config = dict(
    norm='layernorm',
    rope_base=10000.0,
    rope_fraction=1.0,
    attn_scale=0.183,
    tie_embeddings=True,
    parallel_block=False,
    init_std_down=0.0,
    lr=0.0108,
    batch_tokens=[65536, 131072, 196608],
)
Each number is 128 + 32 x the weight over its row's rms, rounded and kept within 0 to 255. Layers, rows and columns count from 0. Numbers have three digits each. The size before them is the row's rms in percent of the matrix's.

# layer 6 attention value, 256x224, rms 0.156, rows 230-255, columns 112-223
090:143128090066132066168159099092085177112108129125064135165137176121087113129148113156070129078187087102148140125160078094144171177130174136139134123133100125059155106150118138137138190121151180117152105169147100170103098096124167180124131089167139183092092098132149145115154115099112173139101126115145132165179123109141059110079117131112
099:144143141111137106151143133139158149149115108124145135234099135132141061131129104140125143109168166125099149105126179100099168099146098076149157125174095136133084202111078140106146182120180123123152190110112121092166076064113087139109104164153083122095181150135106098104067098185131148131108098118120123158184191170212088126113102097097
090:133166115129122157160150177117175134124142151148162047129118087091108149120136155127110151108164200110175116120134145158154154184109086066125127105068166173079092085184118167090137189111099162149127094111175155141116082123138112149117165157133113186142148120101100143087139110116150177144104121172111130163152138169095127111138090065123
094:090106136134124159152169103138171128124132134162154132123126159159140133115119101131144130059125169102113129079199137120209128162118155197171111171119122129089126147116146098181213136146134135125103140110095198084106146119188109107121113070080114170140136086149085148108141151171122172147105128084139110160151122128076135159103139118132
090:125137127116173163103216128140136078176159094108120110129100133102061130132111135121114139136119126175160104163067182089132127137117108137123115120083148146170106184143138146147119175113153084151161174176115162102143131187103152137115107128170131102091089121120120089078155077113180154188125136101129145120074160141144139135138164059118
091:094109183104101105138152175120100144111119100103077173147146094187099138116167144120168151117110143163135186174128164116149126133129127116140121088165027130093154093130090186097119122147133100142151105146123205151088085121126119114122144126124046133164163116112131093140155121084070115127192098143126174160180154159120105094107153124168
091:095096105169149168117137105128140138108191152135109172134074129159054129077120124135128126077094128160093108154143113126140072131109090147152097131088117097091111061089094141151137093098104110184105112150162177153122107112145135124109115124132182129108164103074156115125141120089090136079164174095145146059126139132144173141115063154116
092:112129099125141101132107120144088173151119183080136089080097126066166095115132109147148114148129099118132131125083181136213119117142131163151162143141075152144095138136131186125151139133111131048169100137144151162145100135126138121117120124099117178112156175138114088170169098145107161122137121129126147139061154124137152105114120122182
096:142154131142074139127174139109133149075077062068102156135090164158124180123134107167128128115138115189152136087141173110120149093068158085148083103138140119177115146099151130133113125153124160167151125188178131065153153098140135142132107151080145111107148136124095036086117161161182166102185108153145121067129163147120098060130134150130
093:153128102159132107130132127121110123120133144058111103152111099188132111105194118086131125171082138109168130166091146101111149095139160199125160127119101059107134123098071132097123114181131139137162145111154148138125180103148168197105115126093127139107140137138094109132134128102127124084169136141137091175117162112100103114121136149116
088:128164105174160120175096189151149102158128101158100142180144106126128107151094114108170106110146125150147086117118120077094127160130094105161176096126073137137157129124135065081128066159140120110144156135109131102145110134142084177122177144088104117123147096131155128167089088220165160074124112108076214119100181146131142133135162169113
091:125136117153131105162125068170133123173082138085138127131124110090087158124153137156090103133083048097158149101169089180162128112133158166124159118223138184156126080102111099135076117065197113180144130143111118101146096180137135138121120102143143158156127096131111117092128135121157118108163182114140076175166165080178104046172163168089
095:135155095136104091092088181099164108129118128129128091126123143123117107102109160125119163109102104114120164114135138129073146134135090068101088133119105098160179133068152163128169059085068095108122150147071155166131095149152133155137130139103153147117095101166118151159102092121053111148155156113062130146109108097131111136120138182176
092:136076095082178139063167166071158103123059189137111140148136106147166110147129132102133154118155132103139135119156101137142078166166111106122134120171122095136169122137116141112151183106067148117102116192104168136063130162109133136090073130154102140133139133089183103047142186112073146156091136106171108080133140152156169183147131137153
089:110178092114113126100119102125200139093237137097139115158095138125127094112119065128092063111120140123166162107165143150095111166145108152090133124136148084122093174158167106131126131124107106114119108139125177115143147187090136167097119127078138143122206158077129135134097181202136159117115144121125127166106147062071098127116144100128
100:119175151144182154145056071094083086081094186156140130126169138083129114146109137185126121153144144127186104126104070161164112142182184169088099132113189163081115089138132153160133064114112138109134139127104122119161159094126153102139135094107108103175183126072128130186122062126107069093111105145153162174159171112111092132127147107138
089:120154110085180139025152139144161163104181171121129166187148110092124105156150172133101158099102064122137077140121142179074145072130173156099168118151118104149144180161115118136132186155145141094164137101140087095096142136168135192154101102085121170104100095160084101110159082134134088150129139204081162105095121129118145089059155074136
092:098200103139068161143183142089230096133110133124129076081082107092103146181114163129160113087055081115172177160177159138181146108156151141157113075126104167127106165074080176120150088144170155086095139091094138100119161105125126123138171107107174102167105095070097145214107174118071143082112102112106112148137139135147182088111124144134
088:169154160134152148135117189109127106185169126155105147089163126178128125129078104182072114094109102198088130129203085091160178124103139193135135149126139152100138112166117153146112127116128081110129157139084100084079134163114190120105099166146186098071179110117142175140154131093187122064142148145128114136093130111166127125143149145075
089:117122132137088191155158051146132131137142162105144085100131041124153120169195102136139112111188097149102150105157112090154188030087121173133125136083134063075106155159162156174099181134091114111154159119118156182181138116132132132122111073117146085096143148077110127148116143093225097096153140153024139165178112128085144108110118108133
089:151156117105138152134114149134131128067193139130139160115111156132124120167073148079158145158118110132141086133141094098067106160113128099092066191159123109112140126079110168190159113106077148130092108202144182098137173136116125115116076095107142109131170160134093149131079156119050113205172115141118121175126156087122101134127142101156
096:138166156109093096112146118151138133174106117121098164119145123093167099131127126136134102118121153124144111140143146109153162149090122146127098096133093121141128096128106133106122103200132164157111135102129121145177140172149097159163130143185131150183061151093148062113117133103158128141065104112142143171143106059149167139163120128199
087:129056087186112107111089058104097114168085121104188118125164133115087110114098160172133133136156130168155148113165100119146155123096080142141164130158114169125188145157126152152140116204115085167146149091125151115073150136148132128116091184119114072135136169145112112128074125172145127170075159140124117129089150140142142101168137152085
091:112120136071146084076168127068117158118145112110110141140120150119136131176098110146164203096154109097119106213102095123147183162146116124100092129062132082174130139093140183160124093147144142110171120069120145075111157120106141135151174097064189115142098140145098157114100173118170173074102126173110157147167129157103112145160141103191
093:170136100126169198129178190113109052129139118116121111168090155166125140096088111157094115155134154115139173064137134173134140109091123137180127150098089123120162122122074154163149091179110175135133127091113137133074127109109139105117150125116156093092137098120052122073127123054129181113140109118139135154154107100116148102126126116145
088:142148107106154086161092077116097121140133098188150104146159127121108119164131109145105116103131166113113173091144085141105114098176087037151165132124077154202108154111093113108125152164161141087110112179116132125131109158134132144132129120068130072137147096118132134099167082084087059146105152141120112125172145113160097125115140089121
# layer 6 attention output (transposed), 256x224, rms 0.14, rows 230-255, columns 112-223
097:116096102132143105146169133105126155097087142089073165105143161144117103160147113110125111074200117094133140093159161088140176143126145132156151114105164146131128135108130151138132131145154097141157093068163147136081100145083168128121144167158123172127125097166141095176175155146095152174122063094170076141211131117105098029077183144082
101:094136144175086028115126153143101182148129126139136151178126116130116076088149094125101138174152164158133108104129135081129155148193183130126134120160143130154127153139115176100147162141183128152198104152081099113146066106129103147067165192096067133080151097150120151088165084167117147129143126145059143133118123116118084091108189075149
090:126124105063106142167126210143175109124145170180094135126059130135175118110145118069106129134136144098115148121114123165144141129058061119187113131110130157135136146140084158130128189107091161121122088146138097114141143146178121151108112155106114183168112073131083158143150112115137110157081120188133143135110099161118153121137083037131
093:103104148201154147109134080143189126089125144131129133142124121136174117093080094084136165085115118153127130111121212105159150119114083213127100174135115179079127146127115180165131132110118141096081165160107171068092151132205128120078079114055100161133121121145107116085151162140134211160120147081130107136132133133138158189130124124103
090:111137125135136189149100119112109107155103152136106128081081081155154104130145067166084171116127106137128129122122112132182164100107098130157110151083185109180115175175171154150123131134182143129207176197152071120098084169109160105139101096181092102091101147095157127092142102129132115072128085086035137115086152129149158142130156092109
093:108125138140168136174108221096082136093117086136060166141129118133096142138126125142195148131166115130124140180124131129148160129141158104179138129129058137119143125133074169115177113143138085119180138191111154187083075139139189126106156106131065099187139078132092111153160135092126114146170094099080171097153147111115115068121117126116
097:115133127171165167132137108142153129081142128113100158109124135140071128050130123118143126118107092145150148124137154103147147134089121070159116158112141102126143094096160141169130153010111125088128134141161116168201143155082171160151124089107122084114139084102150135075121152077067101095189127072134106111152132115134137126123120177112
097:114128108119136131159156169130088168146086157137154137118056122098170081113135128095129112165076103113096174002114152119167116116145167131163151121130125118116090121163140169110130136143136108108195095136126150123123116109167132112123108149125097112065132107116131117161180100224148113098118095171110132143105139103140128189169174127134
098:152121134122141119129136145143110175152115081119085168126029106131129135113146114149095120123169109192144153092144133116130107089086201087114068104158131059145161114098119105120150097132162199143093148229087141072138139107134127158163136160103124117157122173138167110125114062125147115088118148095050121119135108118123121022102107162136
096:161109110133119124157103107117086095164162130110145142133091144116141103155194114133079071099102114185143138168082103109133120123114151136145142123137061124099129171144131103171099142161167163106168185117135179117083150091169188194142147067115157135168137122155107125113128094124097157091145131162070129197128162094079143106101141146100
088:112153133162137106116169122170150089173126083154169136159155074099132163158085146152148070098149105155106096141078091067116087181110112162117154072149137131146153192112139097105133143170101118134187129097168128121130093100149101136113154123072141175106148123127116125190106109161179116109155075108068120120157170120085121159179174171112
089:118143084121095088128136132135082112159135121055127131148081132162119173139170111132058115168131064098133084102118126122089129079132116143109133090169122127088128110121155095122070119179118090158192113144070139125130113139087154171121143161102155159173090152156100140182165121189171132135117182071101114141181178123138178106135144096087
100:124171121143124092097144142125161074135106128173138053157104179073104077164111141144130124107136108121105166104145146156090145158125075096102098107147172125158147124072127174127164068137101119151120220135134126118114104118120138089156139122098128179138110083113132175140126052105107074104125097076167102185127108112134091084105134152106
093:102102133115160102121118183053125106115098176149137110095139106124122112117114149108141104160135151103118158126176112167119111197170143094096171116154153108145154083097113081099197140125087085163131116211063153107118143181134123139117112123101118164149149095164144155043062185087101141122102101135145114128147154154124173147190174191132
089:109153127111119127093129042130082113140152164125111136113149102101156134173151086134133084118112134163129114153137070136129122140074084210149073138186125075156056127175157132094148131103094108167114140143097135149144124158115159134104122073058165185140170173115130109105116119231113143100183138081091178154129108068104073146127161094114
094:040135114139148144135132104108156115116109122138160153077148164118142165174076118081152124113165137042143098108124123124131099080138139118032101114102092153101097124130151155125134160127089119114106136183112131152181148100127101142109134124133088142106192179124166143131100063134140103125141107172130182117177143126132047101115078095151
089:119145090076177102106144167132136137090139160161128142219091127125159100145164137125107141154115039136135119115127119143094156126132166120117118111127111154136149147162161130101140159175147147118174195123089137144109125154134137086150097111074148164085140116122092132103146144155104168104075137123093135132115082133060111110087111114165
094:103187121107063147092130144108184101193130130130150077140084088063162108150150199149174157119107087114110179118168151158145105144139121183129117086146111179075121126052153150113172071094181134109080144099129140144138144108113137148140178128115103077159142128079091138187127180082129154119103096136154177180166139131162107074143096147153
088:113103131153134177068081160143112124123155096122131152173088114169141096130102114105093095109162101215130102155137133095160165099121145096086124127092110161127131111112147116104066120115090062099092135152178126131061181149161153130122150159151147138176106203155146185081136128096160109134104103147168130072113151085149091109146094068099
092:059129111170160170100139132186077138145130165109172120146170109159121108128125149151112109145168121116136139165137073078203179042138090191119168151101156075048133135128120155120133181117156118114146129097130154147160153183096141059140144090129193105182152147104110172180126155068158093112169144114107143118197109101122149068110171150112
088:116111104122190158128139055157132154078177122158151125110123120045143095160154108132113159148085110113109087066111120112081137155175091120149065194121125096167127094107111149151153092187118155162109117137131166087078112099123145143124075094055176115180164131120200142155061181105070114112147116108124148154101116109091102132133161138136
098:094138121126094065102155110134094119158140110083099155119154157117144094118074112133152090074142151105129110147122097105144123145143152120140125131132106145125135132174119130173109132141195167122131126142128116125142119177157116127166163116147111174185106119144159116117126120095203062138105173094121144203149127111141200148181148083178
087:112094128127134129152141073097140075144120164124134158112138181160120133113109148165143118183140121147133111109179070207126132127105094120067139156122178165129152139131202148116114163130168123161148118119115124100106172130141106133137103124121087103128122167099081147109102101201074125183117161179129136110115151143094158141166124127121
097:086122139092115109073101125119075131141178103140126159072117155080112111154119127167180141082127099129159138207118109157157087154173084111104114145086203124123104109130112170137100127137125183107143109103121124118088097060155086162136087126132167163132104147154069103122130137089144205148133117128091132183151124128101115119133098099147
088:114131098095195210146129148133100043091167148103126113174090093103130149107137121112079119156124188153101115106100083153130142160050089157135132137097121149153113110147190123104158069133088167117114137121112106087103134139103139104146142115153178083094110100173062118107125075113118173168084143119168123117139126111166163110121137130110
091:101154136118116044140129058131086156128127112097126109111190154133114151149112148088119139117106149068126160145155145128104086171188083097138141119143102160149149104094115163102123171082132146135141058152101118115098188207132188142064133113117085077108119142128116111115144083084138140104105120144115135174105127122148061124147088109119
# layer 6 MLP up, 896x224, rms 0.152, rows 0-36, columns 112-223
102:127041140141129133107109154145166097117159170121129129064119084128125073135170162131112104119179139110099035171151137170181171057079128110103190076139154158161138173095110074148132124177119136111113119168104120091126153104111201147096068078059114095149175082131139125165121156133147157218161107126082167180187146129073109120084132150145
085:137136098175122121112091098116174117125104169105174147148048086095189113115150097103137111107132112163173174196090076105069159089119129158081117124136128155162111126129169170139123125109068152129114139181164150140128161138170147117105081162145147106114151180139162151115118127086101119131104111187146106167136127134164134147180159135164
098:133118121109167156164126103102169132194120133133159150149139185157141209122137078117068091097133044140131147065157121121106139160080142118067089117156150094103120139093154163185103149143127148151113084158150105140130079098126142166090091156103088069136142117123126175117130198110089147053073174107118121131147138085153180079119097179151
098:146097159093142112084139124129128101106151193129127046135091078060115101133154117094157057122147109096153082082170117161101118192124078125121082162160137143132170129181124150161156167117148141094071160125121122152116095132096173141137061109132159109098118157175158163145116113104133096135078181154118084134171118109111166070110089180091
109:112116162115126110134126075140105110159108115124163113125117145148125149095137115098112167092133130147092159203167181123155093137175081144109167108141063112121111131173115085156121102143127154058124128176150099116107196122146130155182162125147154130127142117147138100073170094145169141101145169174140114123110086112163087152119119084146
092:139100051161149188109191177168152155157135155132132117164128028157088127126108178148117152121165114119152182148152072154121195120103087133117178109147099132108082155107128090099094089138148173110163081061155115125113105121131101173136130141164148088150121103113164118108147126095115121096097166119118136112128114209127139102125115075156
105:097117109187051224118115127111117165154079169108165091160159128100110169086132118128123124136136121096135096103100143144137106150156133165157125156096077098137118116114142105163075215122188087165108182140116143104080057135125100215185130120067126113157151134078114190118195102113177161127095129154101106090076062194164069123112073110116
094:170147151195088200068179098058099135195135096080076127123175165153162146058091118105108126095125149193095132131141089147124087185099142104126146162115153132123116175149188089072152162103093111214080145185098173076122099147137129153109093135079136090100146127137170187069168118122144169137090104144161101110109149154110144091088099099166
085:161093126131093108102136163118140141186136095190092137126144110149122094061145187156151186095149114162101149160147104140104158134132123127114123153145139143206158072108150150157157112124114178138106091103148127095109127115126138099115120130126108148147106187134194195095148147154118172158098058114130116056137136201107092099113050109084
116:101087087195111145055199136157095152163176113086133107107148120148153126097154107145089115087134135081098176118147119127122137152060139108150074138159134143125127175092055162101127094094107106154134115112103098161090114128157088148159125207125206136134184117130109103147144082137080125143077086119138221103156134149117139176136053092097
094:076116118141085061123161153130059176090155119146129105166168169112137144165179120153125104149125172171190148202073112149149145129144103125091171172130184125110097098133090151112170146217085098093088133094084161107130100072075083164161085151172114156141115078118119107136123150174123122100092158130171128132166072091165139127124114140099
106:155077139108191147132140096074137157109174145122144148127151136185113094096165154156095139147161154155059093108120103160098156201101112163109132129134127154121157142106069152116138101134120088195125097097109154068126122157091050135077100158133129172110136135148117130196127093179073097158180163139045099150139119137095106129135165189116
100:136152131153096118125162160095074183094082155122076094138158171158102105124172157155109112092168075128108127170139158109096152078206118106158099123138054140124103116163081082150096077156145112153110114138115185128152083155103135136154226114108105084140075131127103100149183089172115111100099169098117098149179149109148109102079136099131
126:092150117140119102104126088109128140091112125131105160108105127108138133133100135150204153061142133119089169152096114103120120146108147062118144133089142111155127119101120141077108130104184174116147127132054084181123139132119171145138133110143091125114128112099081116149121093174176193146146172160116196147083137120104128118089084143221
100:130076177161172161129129108139107088138164124147101142121118196127114188134092075071149094169188189160122161140122120084131182117120147107143097156164151169120118087153155150092130173140110107127119065094167092106116114111144106129112132170136193193085147083083154111130115118141149128092123120132175117119100138143130067115096108131098
087:109182121158125093178173167101167108180116173156157118114200145155073161139130100098134108172146145077138149097146143151190141191138102174089123099130065075130146119141158156140132069190102119072117113117150177142112043144149167118050079152126069089078151114100125152136092164126109161119128165192108176107151129087092146155120185124132
098:141111148125138137165178055129141132107122147125169107119118145105182170118184160094162095141111116121038170153100072145156159133093107161124165096122156126164164132136176164108148170150141132135087126111153173145132128165123113088097101097115091083182129100184105146121055118189162119153078128122164148150105145126075121141160146141093
099:071096196133110119154120130119080122161129157102129177150101154099141081043191104108209128137109144157132104089117129061171159130204158138172153090145041117083145090182104182171099086117167115206157120108132076112112126162134169137143185168026115160119172124137119130142119093135151191146113098153080089142155148092103117112136110135120
111:195117074119107173141125134083120101136075121125166100193129079160078167166114068102096165176127125148124108103122121109144149131162123159040110090105109169129140081139076118111072105174092101160148108149112128173087129124110089150105147166084105136083116130091125124147097134100075104155112125103148148190163179114161056113140102142137
095:164114108179032156134084093099116143094124211196128167130147089111073174150154088080100128102158141108077090128169154143122128130095131139104134152210144197119065141118085117097130106083172143119164126064090094109183168166126141137137099054170153150100189141123118107162126144146178125133104108145114099090100097118151030142101207165106
106:160146172118146137114172180062131121144182134132129109113137099148153082146137176104148075140123148110095102149143178142102112130138176091099083087125181113168093107122176116093060123161169118126074100137128095090141146080122149175082110111135145042178142098152074078146163150128136154160084049069089184112158126147064115164130190114105
128:150121130111144106132129160105066130135161124122169152158132140201169164166165157157129141109091116063137133088123133126121137126213109128115147161063183150130172088139103179149130114178145109113122107180095136141156149050163126131144154143163122129141099129100112109170074077124155130120139106158079152139151094137128085044112142180163
091:116109089146104121072036160110127143129180113135081100074116100102121203154154093069149158114131111116103166123127136131098118099133160143161168168107178164153098174142159084118204106135105141139072093108161146074105107153109133107112023123117124128105145131179162103087146108116158100155103124107095125125165111098147153120148156103169
095:182151090115112103140186168131132146149125064150121153141119139122092153153165106111101122141123105156112140182154146116131152182090109134133095186061152183150116163181175069094126070102128144123149063119171132095183163172142142121116019145158130189120088088114158109117119130081167133099129141130140149135123090102105187113138144139115
104:151107119072147124184116102105174094140120182142072142123127147178114062163102106017132091124124147068125153122113126121081074169116156060132124104079098136076162152199148102155179141128158071097164128064117113106138116169164087153168158139115136120091134136126093106110133147150083097190116128064085141123114064096143137149117133110145
108:103121069132124179088189163167118096151145158126084168169171115119086134101085106073168095109088133149079177132116084140134149100102180160111184072130124161172076118131108179175101118130118126088138098136140100159191062115116156165064175114112132163123146107131088174161175102111095093197127142144161086124136124147113096103093122201121
099:104154160106085149099131068128132117150094119124151134157096126131170044148147075076112143085140133060142130119179134147105108156094158148086132061076075108096162104147130058091185175135116142156162121100124160143098135108161106095154115091090130107152067094188113151129097135136162072084124126158146156151128063158182134104160145164122
095:128109115115184141065097149140118161162115113059112099163123098095125084098181106121122113143125068148109122094133164111122156130176135085086124134140151089135161126167161130174067167101134215140152103060127149097157129120116138105072187177162161112159119180130118120128086186064178089188135146170166131115121137147156109063120160210167
104:133142162168125126127112165138092113100201125174153208107201108123119068168107153158082102119151144148093127155087136173116116139092135100134107126179129101181156067142109098139118083150086074123173121137112150144121083130097093089135107100129162179104205145150128111143097137199111161090202095154139101115142108138114123094107055106216
087:165085079109138119130118137113152132165093143175152139125086155174161162130099169159163145064124163132134121131146127140117110103087173206120144080105106161084147116104114155125142086188105098122133136101097162218162132112145108078186129159132144138094139153169132114144170141158176115166160155100087069115083080138145080162150158118146
096:094101151110109083182132103153167130136089143049141061126142164151108137141123121162060089168063106155136110136141104181115089150117165116153088085084125061162155164152129058113095176143113178147174137125192109093052151161132152168112094110143152115097174146136163063123069120101154105121175162145160120101139109157105158169155077154137
100:162161143165124163078095125132131143168139222053130110135137136138101104145124149106223157177142112152143190134144130081140146180157109146106156130083177139111148070093113152124070100132097171135185120117151101079075119160101166086100149119120110096139119103096085137072136118113108094078119095170152139071115132161137141084113135128093
090:156110184137157195171110077148073062113123083152108195067136140049181156114101115082057173112130132094130134099140165181131180090127093079165154172100183085116157120116148099098155149103145117082122134162156192118067083099132104133175105112108086121111146061134116166113132143146165157118096114162086087157066156155143135116151087144171
109:079151204108127137149083159166119172168106161154129127166087119112070193141132124132109092125122133063107148040056104079153096130053165138149122137185189158160109098134078107070146151143147118084113155101088106074179120100148146138139083141129126183138114147183144074129107147091085183104118116101187116153135150153109104166119041182125
095:108166110129088082133119133187189128124131129125106162170081101114115147111048117133143094127089152137087126076099124222159072114106135125110145125148166121144155131155168089142150124197141128110150128132119163153166022127086159113115062083179137108133136096152084097141147099124170103132144141119113158168178101071155151092116195144117
099:177159095071132153104114172078171156105131119121160193152103084110216143113122112094113143102109140083128116127046144132187120102096169119073131114159188146120147175122123108129115145144171167139142083162128104168100159156120121125110161105128081131103127080130166102149127120080056144135114122140116056167122151105104122130099161141152
091:166122167158093069145134125143145074170126175156151136138097166171075135111149133110151195112121163098084099115148152133109184172137151162133071170053090102098143074119115137147143144148197087149192127165173126106137152080139146089065128068069107132130165103156179107114129138088142132162106143129104105128082140098114087136134113135168
# layer 6 MLP down (transposed), 896x224, rms 0.0538, rows 0-35, columns 112-223
102:076187109125130150110130136110129122147200124169139180089119130141171127073131115095129117159118157157118132093089122149149138187139133153043126163087093071153111117082080102059104071083089185121134094148166090096140115190193142173145084133150144152151083145063119127142130134096129099140187153187116185129121144126131116131089141104140
088:071151130126102182121132063136092151139093136131133125147138147115086145125106081100129066073123146131101126116139108151094144140144175127109114149142156098122116121168105108167179117177129165107153139130102157106131121123180154119137102055152086181115167082080151134102112099030113145172124094117134097151198156138088113089115090130102
100:146154122121115064102138010089075126157081102128173108160084096107114096129100083109127183195093098187115152136189172144170089119120122095167149151152156094171101073139072134198151076160085078129123175139071124083152124105117158109131146185066158125145146092185150117101134092129148127092105125137153147078125116115094216112181144110144
100:172086157108122116081125121135141089145116097062081120136103121130137084149086092136107118055115129095127087115137162081087128108133116123131132140095188123123118090126103134148106142122151049136093134147106122094062155147170181144097201166137141110110097131146105135122112141169137087210164202104107078113120087110132117137147104141107
111:134107120083157164109081122152111130125116085171117122160142150124121164123153190119147126116128159147126107123136091138107114185166037095173151170167137096038160134159074120149081122083129102106118116148118127135145177118092133116170128152142179159169103164092182147139104075160111086087135139101097134107047118117094122127103148167106
099:149138140072123119111144151116082154116129165099118144116061118129138113124105097102133059114033113139140118145152120161084092130109135127138141136113116121106133113134157122170087147096152205099123156156142127167148117076101127133085127139191126148098114140155143109177123159115101121139063188145206167123121126149129112085142079096097
099:142130107157072194164134177114124126101110110100152125097119130149132141118117124181147160074126117118109139162113121152109141196063102116106060092140052092175172149103136125182161200130150125097045192084140099136151122110136191188146115117075092114141155211071068135162127097140096120084155112159073175089113113186140126150140127183122
096:118168147244112096075085078026105113126153145043085090141138128056148144071088173137116162086115134155152154139162045166187113167148160107116124140191151120135099168084140095072143099121119125138107119137134136106126184163072086117131083082077185111127206062105144126140120133111114120149129113186147128137139145160134162130084122087156
096:153155124182109159174111115129128136140138131103143166094152074213140087120172165176133079136082169137118203093111130114199145078127101121107106140160189101085130145134118135191154172136198120156114099133077182139096105129185119116152123122108109112094151149090115145149096177060114139069133138159113164054142169108107128097121135151133
110:148115128148009140120154100159122166125113102098084118117104127178056123109146139205157135158129108135127140113104134160101132063097107111124112128157092125151109118114128074096152085106108105156138159103093066103171128186162135113078154119146122135134153170114187146148147119119119192145128158041155064100125168138185105155077157199090
098:081106099187079097147086082177097115112116122115178143161159117102156193160145124115157147088187125133158126128133132131133125151107161112096126187091141164225142143157124107143129127067117114098131130047124139157135203125112121130132112105129141120164153160090128117099160094101076107170119120146226129118123094115146162196086064097113
104:116111132162128131165200106098161127114156161112209162128150143115164135126086088121150144184125126090146071095134107148136091131054078163107131129132118108126172183136107150091144085108177200093091116169127077149144144125169081127124076146145101123149127111170184143125117138168126156151105176073111119136097161148164122107182210092070
102:176093122192132157136094077102102110096134123098148152149129124163082075119135079167144161166084146081094163138132104169079098110093121159081134177113190173098101159144130159124177109208096097128080122122132150136120157158151156148156131169155141088134126132097136178149094173087122137142079133175158136154143131136137116111222077070129
111:066099125172144180130140149152152127085125068107145135180160127134150104078083086133155128161106134101105119141176148091099127163064120090150138067103129152107113065096152158140119197148115155146121162114160124119157255084150172100127135137151126158140111105046100133133128194104128130128097157083114129065155147159121175086152112108117
096:081125104109100134102132124142132113114098092156149099176072128157172100165116166112159176102082149090137119199161116132051172178088133102103129123115120130147087086131101140085113168122134126063117066091125145102164166160133094175106125128142161081130067136168135154164133197164131147082149103156089119141122103094055151112138196150087
091:093186152105151104129133102151100152105084163132144184114158114116086068129079101135112139117120168114092156143139139143121145202167129092169128156120092091083076113114126107145089162128125151109126135197154110186160166091187129083074145115126099143111172138107078127131113112145120130097078097151169139099106107155130138128140098130119
102:113144129110156137109125125159129088160122127156131085168127186109157097148125116171136121162119109138097102209104126186114087116098117143161120108116132163142119133079147128124133133049088126133041141167114114106166169127093149126153140057133133126085146052151172120145089104145118124182093133127156131145083087095121114171122121160062
099:141129203104125101110128131166137190123081088160176105102195103125116175131152140175189181110143119106161119143129146154125126156175191204121198099150181169088093158117118131185038145171132138117121110173142091092151132083129143093145187150068113141164126103151059118134104106113087107094158101159104114122089119120129094084094118131127
107:134128149170144097106122114102148057130080140101057114099106132201121143135090091080134138162138132171134153119128143088157107039118036114172072133151118098085139122133125126097111153075177099116138118135132101133111156133123141113110156116156172150110121163119129180061138146164107103136143069032130085084059152159136129170108110103170
097:113089105157089179147125109112066082136090133147113159090122049136078133141084105092112111115117188111078094130158152066124129170092138153099134095190137164175115126112091146080116134101166212119163101146123094125156063114116123109114162135133160110087158158147082069171130124145117114087121092119134146126156159127154164118155125128199
102:121118166047166114125115141152227174112087172089151121147116109103112185106165134128143132113127128108094136109174071082097130116107145147083072117165091112138128132104122105084109108166179095145128135150149115208152080089190129096078134117092131103177146172106116084087057113139135097084171110135134110122108140137121121099131173144151
103:120107155118131123175107168110149091108150126101135139080108160141159138163165103080100150138147205093146112137115132145140153092146095106111091185111100133140113222144117182164088182076094104122161121163135139115144226099122125178141130150170135131085122074073169115123118138123094122168168092122123147174168155150163138137127133120130
097:127116100119110122113039147106117127120219129121118102080150137101138186134114139089189158183145092116094160149119111142113122120119165100155161116146103214138101163148126070118168123106092152160092110105124139079135143110141114123110038143107084184133128128140161131098131092125152098165108160117146114121217107070132131091158179124175
088:172129127098118108161113131120199106149119167130186165135142109064114105124126156155112047101097136189115107161116104139115165134110166107133132130127127154066141135074169124160144155145149155149164131109131122078146149114135101109142074143157138101134126138176118165133137118146125097155084180167163189180107142161079148203104097124109
098:083113102098113097108136126098169181129103137134166089084097180167114168143125091132190114126135138105169109194135150126135147093138108101130121134123111106154125100135098128099093097112122131097115124112152159118150217124138087097096133103159087154129129110110182108112140213103126117133148094152073095149158141143128122105129108134142
105:120104105118124100115149165116139084089093095118124125200095154110094136135092164032129133092147109163138189123122141097133102123125109117148136124140092145141159155158130137166096120113125182171082098096175135064114144102115128126152119123087123111100133141109063124085115106168107127179114087118141093164162104148175122092143071131144
101:142123107114096124103147135115114075127184110231139150195166155162086119150108122083121093145171104108136158113152180151153135142090108113077108172122125179146079118131103103094175157193163119092132140103106132094101150122124162156130092098131143073128109127122071114145118098141136137111148058156129210132165104149147159126140125088124
106:097098134162178156208145060120128087092104160155096113167158210130076104087072157114179134133131110086130100160126106132155129081124089171099087145105126186133136064123190078141124135188136087155125197150062127152150139083131155092141130088178097137097141102148055130125186065138113123140064145148116182109175106143115108113110067134149
104:081114162181137115115120153076129097139133123168107120146161108109166128138125132103127137130138147054151118186127205091075111071030113135154162137111125169151099125181067095169085154125099091100133103027179155142174162088133115126132099120129093123145131146103091141129118151113144141161139104104115139117137058106148114112114099148151
102:125160123161173143127165096142168153117116122134093151160155111194150098100114089181138181166119117160143137096134140140125139092188149151144171157152137096084084120108109123097194100063140111149104096105144140169158115131095139123106062167150119147091131112127146111120110166116111121157132109094089123017081133128192107142173109154128
099:090141132097078119116070098142118140149137175096140141124123109164144160117126145109119189134151150121116107169196159097119136120111156125135162134142164111133142098100170153109116061087138092163187082122109126187122143086117158150179080135155123097112090164145161130069108100155120147143145116140181141069136161150151199140130119079122
094:190109120130136089086091132157098069137144140103093143067098164049130095133141135142119168110113107117117074159084174123156136129058065151162115140137139136146152157136155067166139108110098129130137201130171180098099040211109112112175192110157141118150105153138137103096170135157186084118172153136134120145144113109115147099116170129089
099:172092209127157127194162057146103097093121126118095185092166102058176138107127107081140200159144157096113138113152176155104123132154143107179139126081148136146182134155096153078173123129135083049142133145136138103079142119144120127127166144096083110118093139091152153112137177116196117155156092164136129166082155118169134106152114148148
102:035144161140141147180106122127167165110109077063086170161119116103153107146127127141131013093149188151140147166047093120121102092140136109137135114119090145113152166152116166087134119101124129106118164112124114136096137152144089151139124111163081089065152167122130056123112075168124180149114186169198163104055164134137127077120058104129
087:140125157142068114121158118138106077118087138075125098093129154102111130208042100134084104187116159141126104101085164126164122109072136106201089154108091112110147124142132104123124175131169126116123057132133101150124115156118104120164141220111099167165108090157146149149098191174191104160100123119162141074122103106150164105093165150165
103:124106101115106103118114110154146130186097142129076116148192114128171139151148153157133170150181141126110141123164160157171069148135145101161147075080142160162163166115122150163151081081123103144138111109087136180134126146179097157073082069127089202123139114086088114176142098071116143140079132111162184119094161137108109120140135066093